Weights of a small GPT-style language model, trained from scratch on English Wikipedia.
Size: 10 layers, width 128, MLP 512 ReLU.
Architecture: RMSNorm before each block, rotary positions, untied embeddings, attention and MLP in parallel.
Training: a variant of Muon for these matrices, 117M tokens, 7129 steps.
Each number is 200 + 30 x the weight over the matrix's rms, rounded and kept within 0 to 999. Layers, rows and columns count from 0.

# up: layer 7 MLP up, 512x128, rms 0.225, rows 493-511, columns 0-127
# down: layer 7 MLP down (transposed), 512x128, rms 0.12, rows 493-511, columns 0-127
up493,219,148,208,136,244,235,204,204,200,217,233,199,180,170,224,199,185,186,228,193,226,191,225,155,214,224,179,176,204,187,179,176,267,211,181,215,208,216,243,199,196,156,189,242,174,220,194,193,188,178,125,193,247,223,192,186,155,199,209,158,244,211,219,242,159,197,172,190,159,228,224,239,283,164,183,261,244,192,181,214,201,184,193,238,162,202,186,203,170,172,179,235,168,175,188,199,218,256,236,239,196,221,181,216,187,202,261,239,220,204,191,197,201,233,165,180,223,232,208,196,241,175,198,195,137,164,227,167
down493,195,212,229,213,186,198,129,191,231,231,188,175,222,199,207,236,201,184,145,213,197,209,181,209,198,164,223,177,206,187,167,223,179,225,187,183,171,175,140,198,168,208,197,191,219,200,235,214,189,235,198,249,176,216,176,201,228,180,211,192,118,204,256,173,230,141,211,217,225,261,169,154,181,203,189,169,166,149,217,216,193,180,217,215,177,186,194,177,179,203,231,155,225,200,166,207,167,210,168,166,219,246,189,201,193,186,164,200,225,240,252,260,217,134,208,226,170,244,240,154,155,227,140,184,207,220,239,234
up494,222,200,188,168,216,180,207,188,222,243,185,222,207,203,166,237,192,212,211,161,191,230,226,235,142,217,189,212,193,203,235,215,220,270,185,171,198,239,211,183,175,214,163,206,223,175,226,205,191,227,179,194,232,224,157,175,165,273,237,190,195,200,195,187,182,179,185,220,171,194,182,198,204,173,217,255,222,169,213,175,244,212,178,202,175,182,213,222,225,269,218,184,148,102,202,176,228,169,202,243,259,234,224,179,180,236,215,167,174,219,141,249,162,191,204,194,224,204,224,205,173,220,188,198,222,226,151,204
down494,191,168,191,242,228,196,201,226,230,179,219,201,258,190,204,180,247,215,202,225,247,159,221,152,238,168,211,197,258,207,205,195,200,203,185,174,260,168,190,173,188,177,188,172,156,244,194,214,165,213,208,206,188,215,204,237,249,187,193,209,219,251,212,202,185,220,168,181,249,212,250,200,204,232,223,163,176,159,203,231,151,158,209,172,248,206,173,200,246,194,186,185,172,249,217,196,215,227,156,208,199,133,180,192,198,161,267,220,180,210,241,163,196,230,228,163,176,162,179,189,189,167,190,201,179,239,199,209
up495,131,226,248,184,206,176,142,194,159,184,223,213,191,175,195,238,170,181,198,242,243,197,141,193,221,228,174,234,185,201,192,186,228,202,210,220,200,176,176,167,211,157,283,182,191,209,218,143,166,204,230,192,214,193,243,164,255,211,153,189,176,221,223,200,248,167,202,187,148,172,194,166,220,210,291,213,235,251,227,217,224,174,175,202,188,199,263,241,188,203,227,174,189,189,239,143,255,140,186,223,219,232,218,218,186,142,197,157,192,222,181,240,191,195,168,260,200,199,231,257,197,197,233,227,252,221,172,179
down495,168,226,173,185,222,174,180,179,173,198,181,209,173,224,163,150,192,209,207,220,203,182,175,214,150,176,208,234,193,197,174,232,237,187,220,182,203,171,199,210,220,188,222,203,170,210,172,205,186,196,156,225,239,206,177,223,189,214,172,209,221,190,249,190,199,185,248,174,169,219,203,212,220,197,282,203,238,160,191,230,213,200,150,204,215,182,227,272,263,211,256,181,160,199,219,185,151,216,205,222,196,198,207,173,205,248,191,200,171,191,184,215,182,206,226,217,169,166,173,179,191,191,240,240,179,226,200,223
up496,211,255,231,216,195,202,200,212,202,177,95,201,146,165,152,252,194,156,222,202,223,204,201,159,186,216,261,190,209,212,198,200,269,197,166,192,181,191,187,169,214,183,241,257,180,232,174,155,197,149,153,186,181,155,188,159,199,205,118,241,188,223,171,156,210,180,207,221,201,215,238,207,219,221,216,220,147,208,191,198,171,233,183,210,189,214,91,202,240,224,222,221,233,177,225,204,221,166,158,161,160,192,146,238,270,193,247,161,235,197,178,190,196,204,222,187,205,193,183,233,156,222,198,221,183,204,212,167
down496,163,152,159,182,207,161,148,238,214,194,236,188,185,218,174,215,177,145,177,199,226,176,182,167,181,229,178,185,241,157,173,164,170,179,181,189,152,210,178,218,185,198,190,177,244,215,214,200,223,213,171,193,184,160,195,208,207,192,215,241,214,143,230,237,196,201,185,204,171,223,202,218,178,164,174,216,190,192,180,137,220,168,195,217,158,231,209,159,198,201,223,166,168,266,176,171,194,173,235,201,240,175,203,237,134,178,196,231,194,196,173,229,194,168,179,195,199,205,213,172,158,186,130,242,253,186,185,222
up497,222,194,198,211,196,240,217,215,195,186,181,228,263,198,175,194,172,232,183,207,220,199,250,181,182,124,189,207,215,227,144,190,163,219,188,231,180,182,178,224,182,198,175,171,249,156,203,197,232,190,213,196,202,208,181,230,176,139,186,252,206,225,142,206,240,228,200,167,238,185,190,164,175,261,205,253,208,225,162,188,176,153,157,187,187,205,222,221,150,183,192,209,189,212,218,165,235,200,206,171,107,227,202,166,136,158,209,182,212,219,199,215,212,131,257,153,189,240,220,197,137,204,238,177,184,217,217,163
down497,192,163,175,212,203,226,224,189,202,224,204,226,214,148,214,176,201,226,214,202,173,145,165,193,194,212,205,184,183,190,243,251,211,211,213,201,188,182,263,216,206,214,224,277,146,202,188,148,219,171,175,217,161,233,185,217,235,202,185,201,201,133,245,229,220,181,190,229,183,207,183,199,228,145,199,202,210,178,228,209,261,193,235,243,194,229,246,214,165,230,196,202,250,180,191,178,165,158,179,223,277,153,177,151,254,219,167,218,186,178,176,153,184,234,180,197,198,175,194,218,214,188,134,290,221,179,192,226
up498,212,226,133,188,189,172,186,267,175,177,214,197,232,251,195,197,198,188,228,221,167,173,163,206,304,199,212,198,185,146,187,167,234,136,193,198,221,184,196,208,198,185,220,237,184,190,180,229,219,166,237,179,193,148,198,193,227,205,210,156,144,230,211,209,208,194,207,187,191,204,143,215,154,225,223,153,193,183,223,192,185,187,164,245,155,191,181,200,165,193,222,190,146,249,229,202,266,229,203,187,194,200,175,184,137,186,177,149,224,208,212,202,177,199,226,189,220,212,169,209,166,228,176,179,180,234,217,160
down498,231,235,107,212,233,218,147,150,194,182,221,195,201,205,197,225,222,209,165,176,222,195,247,147,152,239,209,212,229,249,206,233,172,242,238,195,194,244,195,172,228,210,205,176,176,211,178,217,214,255,248,208,185,248,249,253,146,183,212,267,289,173,227,187,181,232,203,198,232,211,259,231,260,184,180,238,224,215,201,230,218,171,171,204,205,232,216,223,199,192,196,236,270,174,155,222,178,162,182,217,155,215,200,202,272,187,240,171,173,183,171,233,228,188,179,239,180,239,206,191,218,226,222,170,157,127,199,249
up499,246,188,189,232,207,177,180,202,240,213,188,273,185,210,219,232,206,170,266,223,170,224,184,238,162,219,167,229,212,177,229,200,178,159,209,175,236,276,233,169,218,193,221,188,188,176,260,181,209,211,168,233,184,190,234,192,145,160,173,205,167,199,170,185,233,224,183,205,105,235,167,170,176,199,216,252,190,211,215,183,192,152,219,181,205,238,233,265,215,203,251,157,150,246,165,281,155,192,232,216,145,252,185,231,162,165,269,228,198,173,149,258,201,148,231,230,196,192,145,170,179,252,236,200,167,244,252,202
down499,163,171,189,244,168,200,242,202,166,197,221,235,175,223,222,154,171,214,205,177,156,187,218,153,209,202,199,194,227,250,246,222,275,158,218,219,240,251,148,199,198,181,205,162,193,191,207,215,246,234,183,196,195,205,208,208,181,242,224,235,163,172,182,186,272,226,177,152,209,183,197,213,189,182,199,193,154,217,171,147,214,195,228,227,172,234,218,198,193,182,233,185,201,258,229,183,227,204,235,162,172,177,146,200,250,164,252,209,206,227,230,211,149,222,223,186,171,160,179,213,185,265,205,193,262,229,230,215
up500,179,228,209,201,274,230,215,222,153,173,212,229,214,205,243,233,166,220,141,221,255,202,194,192,192,182,231,238,240,132,171,179,203,213,157,204,248,247,194,172,199,243,200,199,200,211,167,166,234,195,164,207,179,182,236,150,216,222,176,245,175,181,217,186,212,142,208,188,229,139,154,190,174,129,201,198,157,228,195,155,229,185,233,215,209,229,160,203,194,198,253,195,206,231,180,210,180,210,137,225,179,259,181,221,119,194,209,216,189,216,200,184,209,193,171,173,214,234,164,226,207,155,213,208,273,151,144,171
down500,185,224,193,215,177,171,162,200,244,221,232,192,185,261,188,217,140,201,186,240,212,132,194,173,138,239,221,239,197,200,204,208,200,182,213,194,215,175,200,178,188,170,228,239,203,210,206,208,183,183,153,195,179,194,163,181,255,186,202,199,230,229,211,193,199,232,241,201,175,158,195,180,174,217,227,170,183,187,254,203,185,180,182,166,187,158,137,183,187,185,152,227,210,168,214,212,217,226,213,234,195,204,242,226,236,193,168,202,238,236,172,192,160,216,161,194,187,214,228,169,142,251,223,165,190,254,247,248
up501,170,184,222,199,221,241,198,146,158,230,201,242,194,159,191,218,244,182,222,215,221,204,183,194,222,238,160,166,181,223,179,192,182,107,214,223,217,206,123,187,230,247,197,220,196,253,240,227,215,168,165,145,215,260,246,154,202,202,167,150,183,210,219,229,211,244,210,208,234,178,169,225,253,223,240,219,183,217,171,177,206,182,208,180,205,189,197,245,228,158,134,172,261,217,132,186,183,174,238,158,219,214,159,199,209,241,171,195,195,180,179,171,211,223,161,203,157,224,230,204,176,185,256,210,227,280,234,157
down501,212,189,224,214,215,195,245,247,205,190,168,189,175,194,191,187,204,174,180,220,196,185,190,205,241,176,178,196,261,212,195,174,174,198,201,226,214,262,175,219,164,214,212,189,219,189,188,215,217,226,178,220,162,215,149,223,172,192,205,172,213,196,211,180,188,151,202,179,244,199,222,157,190,236,171,154,190,226,184,153,235,218,205,215,201,151,203,221,214,197,160,229,198,204,132,215,156,183,201,182,191,176,205,213,162,203,180,186,201,202,213,199,138,166,230,162,255,157,162,181,165,218,198,154,193,187,164,240
up502,217,202,243,108,201,226,235,187,202,209,178,209,236,201,256,210,219,185,249,200,214,207,199,241,244,223,194,206,229,215,156,169,178,176,134,199,173,224,276,164,267,167,231,231,198,214,176,239,155,161,170,150,178,195,211,209,188,201,235,186,206,210,187,214,224,166,194,227,181,191,210,213,195,199,191,210,181,197,239,208,210,232,249,159,165,214,207,169,234,122,224,182,216,89,240,214,164,196,206,195,234,209,200,216,194,189,245,204,238,131,209,261,209,225,214,217,226,218,215,203,192,209,218,190,175,204,213,190
down502,206,248,179,191,207,222,169,226,216,205,218,165,208,213,162,208,196,173,202,225,224,162,172,111,180,195,222,194,173,253,237,158,231,207,223,141,214,224,155,222,140,232,213,180,209,201,239,192,199,178,151,200,186,165,235,215,190,235,159,231,153,190,239,204,251,173,128,155,198,222,235,190,132,184,188,223,192,181,182,242,237,181,202,199,204,184,207,269,215,206,205,239,158,219,240,232,250,199,225,163,180,209,216,207,185,215,216,187,173,147,193,202,245,187,228,220,169,182,188,190,206,165,176,213,215,188,157,203
up503,188,144,184,226,256,211,213,225,222,167,161,164,166,156,224,205,287,145,185,257,223,226,157,193,180,189,170,223,214,241,188,158,176,227,204,228,185,254,193,143,201,244,219,238,203,220,219,215,204,188,203,215,118,213,277,202,227,195,169,188,182,201,187,165,205,229,227,212,223,136,243,206,152,196,180,145,228,199,185,210,248,226,179,187,153,187,268,212,216,159,203,183,200,171,173,224,151,172,176,168,248,160,201,244,177,194,167,207,214,165,225,196,204,191,198,172,230,237,168,168,184,200,235,158,219,214,228,230
down503,227,189,204,241,216,190,177,258,184,203,175,229,172,157,226,221,195,189,254,171,166,180,198,258,208,192,235,233,225,202,209,203,136,175,199,205,192,209,199,197,192,209,170,192,154,195,168,220,229,189,184,222,203,228,199,221,193,231,185,190,139,146,216,143,168,227,123,184,202,223,208,192,263,137,172,215,199,106,201,172,175,171,180,160,224,159,199,207,184,218,248,198,261,190,229,173,200,237,263,210,203,194,252,211,189,119,229,157,193,227,205,264,136,212,244,179,183,190,235,220,155,274,199,150,201,193,210,176
up504,195,233,218,210,198,195,200,190,193,183,259,202,228,221,158,191,180,204,240,193,195,194,204,212,170,158,197,216,175,205,205,234,198,152,181,193,247,167,187,139,229,205,170,167,211,262,207,196,188,194,205,188,247,175,172,167,215,152,173,205,204,227,207,194,131,141,174,226,178,196,208,272,264,203,240,176,180,193,213,161,187,222,231,234,242,184,259,232,203,224,190,197,201,161,181,147,183,183,221,178,244,192,159,214,180,258,202,168,211,206,185,234,256,153,205,240,189,208,191,193,278,247,203,181,187,187,218,224
down504,231,175,154,174,202,169,176,152,217,179,169,187,196,223,205,211,149,202,177,156,245,200,191,229,190,210,167,166,201,199,184,206,171,197,214,147,161,200,195,229,213,181,215,186,158,184,203,211,198,194,190,170,192,219,216,173,159,187,198,204,187,264,213,216,219,193,208,191,181,221,177,193,172,240,176,260,208,182,185,192,219,202,185,247,211,186,165,215,184,182,194,176,171,234,182,236,191,209,200,207,222,145,193,176,232,168,192,153,249,126,264,196,282,196,250,211,170,215,208,252,193,158,163,182,186,188,176,196
up505,244,156,202,197,180,190,187,199,221,187,214,209,204,157,230,205,234,150,207,202,206,179,199,188,166,223,217,206,184,171,155,201,248,196,182,309,229,194,216,238,208,263,247,262,149,178,171,224,218,142,240,260,186,211,207,238,209,193,166,215,235,204,150,211,188,191,173,168,159,182,203,228,191,140,172,211,222,225,194,234,244,205,184,175,197,198,199,142,157,136,242,220,193,200,223,200,243,194,143,234,173,216,178,183,185,172,161,185,245,244,200,238,182,230,226,196,201,202,194,187,245,199,181,183,220,206,194,214
down505,174,241,145,206,221,199,241,237,201,227,138,199,189,215,175,221,197,254,191,223,217,191,176,211,206,233,225,190,209,248,239,166,173,208,196,177,200,150,180,186,161,159,222,186,213,204,182,154,209,246,226,167,261,196,154,190,228,196,240,208,166,195,232,156,200,239,180,201,191,210,211,176,208,233,231,193,235,205,201,156,202,200,210,230,238,203,154,119,191,242,153,157,191,201,173,217,205,208,247,253,198,201,160,169,213,232,254,152,195,167,165,217,209,189,217,175,226,179,202,212,141,217,191,215,223,203,242,250
up506,175,174,211,246,203,162,226,182,154,197,204,187,216,215,220,185,184,212,193,248,218,224,158,194,218,190,189,155,263,210,175,226,196,222,190,162,207,163,217,193,176,161,160,194,230,155,241,186,149,172,223,174,199,235,207,227,236,219,213,179,158,204,180,184,172,174,170,208,189,246,199,175,173,166,217,212,221,231,231,144,232,204,220,234,231,248,177,208,248,183,235,222,196,200,254,233,207,219,196,186,178,144,207,212,179,242,222,151,176,181,217,287,228,229,175,198,239,181,244,205,192,207,196,224,227,187,187,207
down506,195,213,213,163,191,218,196,174,262,161,213,243,118,172,175,225,224,167,217,209,224,194,209,153,226,191,221,280,176,198,216,184,215,199,164,204,193,194,184,173,243,181,266,196,172,203,173,212,207,240,193,174,199,160,173,201,199,151,194,200,261,188,218,183,211,239,251,202,142,215,248,216,271,198,134,204,218,217,166,204,207,176,161,191,227,175,202,180,177,191,230,215,213,200,194,190,151,175,208,211,169,287,247,207,194,139,211,246,227,225,187,151,159,235,242,172,160,223,146,164,242,195,195,158,190,204,169,205
up507,222,149,156,227,230,178,178,264,188,224,188,222,220,165,182,249,225,241,219,198,224,224,196,155,152,147,259,210,228,231,215,245,238,200,158,206,216,225,196,256,257,157,195,191,247,194,195,150,231,167,173,183,244,160,179,182,255,186,216,198,215,190,221,209,175,183,217,203,207,216,169,198,196,186,180,200,172,194,197,205,195,253,167,227,245,201,211,205,217,157,159,200,252,236,211,135,189,165,185,214,229,237,189,184,234,203,246,209,148,211,157,173,190,191,195,217,209,279,235,245,194,162,134,202,196,177,222,191
down507,225,262,236,185,195,256,199,190,228,207,217,186,220,209,219,145,172,178,176,238,204,227,171,215,227,208,198,161,166,181,192,201,177,211,225,211,177,174,150,200,127,210,205,233,214,239,208,232,172,215,244,213,149,222,307,196,136,198,183,238,231,199,198,222,204,239,142,153,199,197,261,168,179,123,275,154,225,206,226,251,254,199,240,156,177,221,174,130,164,233,252,140,210,229,224,265,217,277,262,208,163,143,190,212,215,229,214,240,231,156,246,229,230,207,218,205,187,195,211,209,190,250,208,200,203,205,154,237
up508,218,146,206,176,191,193,180,192,180,200,196,283,193,161,177,198,246,182,238,191,133,229,218,206,199,189,218,188,177,194,156,197,176,169,230,207,235,217,203,174,216,151,179,182,229,220,229,232,232,151,175,149,220,244,226,195,190,201,149,185,213,211,256,212,172,167,191,242,228,160,135,251,265,260,212,160,182,230,190,156,182,168,191,196,226,207,185,229,188,246,216,182,246,245,122,192,160,201,219,172,169,204,198,204,184,232,174,228,192,179,227,207,227,224,235,185,233,236,200,162,206,225,234,193,173,288,254,223
down508,149,220,191,218,228,202,209,223,197,186,159,199,215,207,212,213,173,227,204,203,218,186,216,180,219,211,184,197,231,149,250,199,209,166,207,197,222,236,173,204,170,198,197,164,209,157,212,231,203,202,195,213,185,238,192,233,184,242,153,209,243,166,168,202,200,214,197,182,174,212,229,177,203,167,204,228,222,212,186,240,178,198,274,222,192,125,224,185,180,220,155,257,206,196,201,200,214,184,148,209,228,172,221,231,198,177,165,200,204,207,213,178,157,159,236,224,211,151,250,195,184,206,212,149,207,235,168,153
up509,244,207,204,239,209,204,189,187,183,180,193,203,185,238,239,201,201,205,295,265,153,219,235,177,204,239,218,205,216,222,225,205,145,190,243,183,219,233,212,146,235,238,235,193,177,175,230,249,247,202,189,140,177,205,215,161,221,186,225,256,207,233,173,212,223,192,204,222,244,157,150,218,214,231,187,196,203,238,220,229,187,202,202,151,184,152,203,184,207,189,198,181,216,193,186,243,150,196,128,236,181,215,136,194,189,195,184,196,228,216,156,249,240,139,176,195,243,209,154,129,158,234,165,177,186,200,173,210
down509,101,146,224,208,208,181,170,154,201,196,203,180,228,190,200,192,167,229,173,217,212,202,121,200,199,211,157,200,209,188,232,189,192,219,159,244,209,228,226,226,195,187,225,101,203,229,143,203,228,167,139,253,235,209,136,214,269,217,209,168,187,213,182,187,217,253,156,208,215,211,161,236,190,203,184,185,143,147,220,211,192,190,199,220,200,213,185,184,198,169,223,202,197,208,183,248,191,224,231,206,238,187,186,161,235,131,141,183,211,251,204,143,189,226,219,228,204,218,248,187,236,178,222,235,236,191,181,216
up510,153,234,186,210,222,186,171,184,105,232,223,208,193,180,196,159,203,185,176,214,231,218,213,206,225,227,231,236,241,197,148,226,166,201,182,290,224,189,143,165,195,202,207,213,181,254,161,211,169,258,160,211,215,223,229,198,195,141,215,236,222,214,246,201,154,165,225,216,192,180,231,171,203,207,173,193,221,174,218,208,156,242,204,190,165,180,203,176,225,218,244,217,262,205,199,202,195,207,203,162,254,203,206,242,230,170,155,171,227,223,231,207,184,165,210,162,236,269,197,199,160,204,201,174,242,210,177,180
down510,245,219,231,199,167,182,200,212,236,228,229,226,233,212,157,252,188,236,154,192,131,213,213,218,187,190,200,139,171,177,209,229,172,175,166,177,199,248,187,189,179,200,195,200,291,224,225,179,200,132,212,176,191,218,216,196,213,280,181,175,135,219,184,178,225,200,178,158,188,216,223,235,164,193,190,244,164,242,193,178,219,218,213,164,247,274,209,198,198,179,215,189,197,156,198,207,246,180,187,150,161,205,206,178,236,195,223,237,227,222,216,192,184,174,179,243,187,175,198,184,185,194,143,213,177,184,206,237
up511,221,216,170,277,225,219,162,197,201,242,211,247,199,165,151,174,196,197,214,194,231,222,205,243,238,160,131,211,195,210,172,213,176,228,145,195,118,206,202,204,226,197,213,207,206,211,220,148,210,163,177,179,264,250,151,162,229,163,205,223,229,181,219,162,206,189,238,232,159,159,217,231,217,195,202,226,177,176,215,224,240,182,210,194,200,251,199,219,195,194,210,193,194,198,166,206,208,199,139,193,199,189,196,209,225,209,182,244,245,240,243,232,238,187,225,202,162,177,179,244,226,176,205,207,273,175,200,264
down511,129,139,184,145,166,215,220,219,237,174,151,182,174,231,191,165,223,171,183,193,217,235,203,179,185,269,187,155,158,187,270,187,232,166,214,237,228,183,230,178,170,169,197,166,180,199,224,256,159,162,183,249,163,157,187,150,170,213,175,175,186,189,147,175,206,188,189,152,224,159,203,210,203,239,205,185,259,217,231,168,183,204,173,190,209,153,239,227,210,205,175,222,204,243,270,238,238,160,202,243,248,193,160,211,195,229,200,186,170,155,226,184,220,161,195,183,193,209,240,179,165,198,225,234,207,234,180,168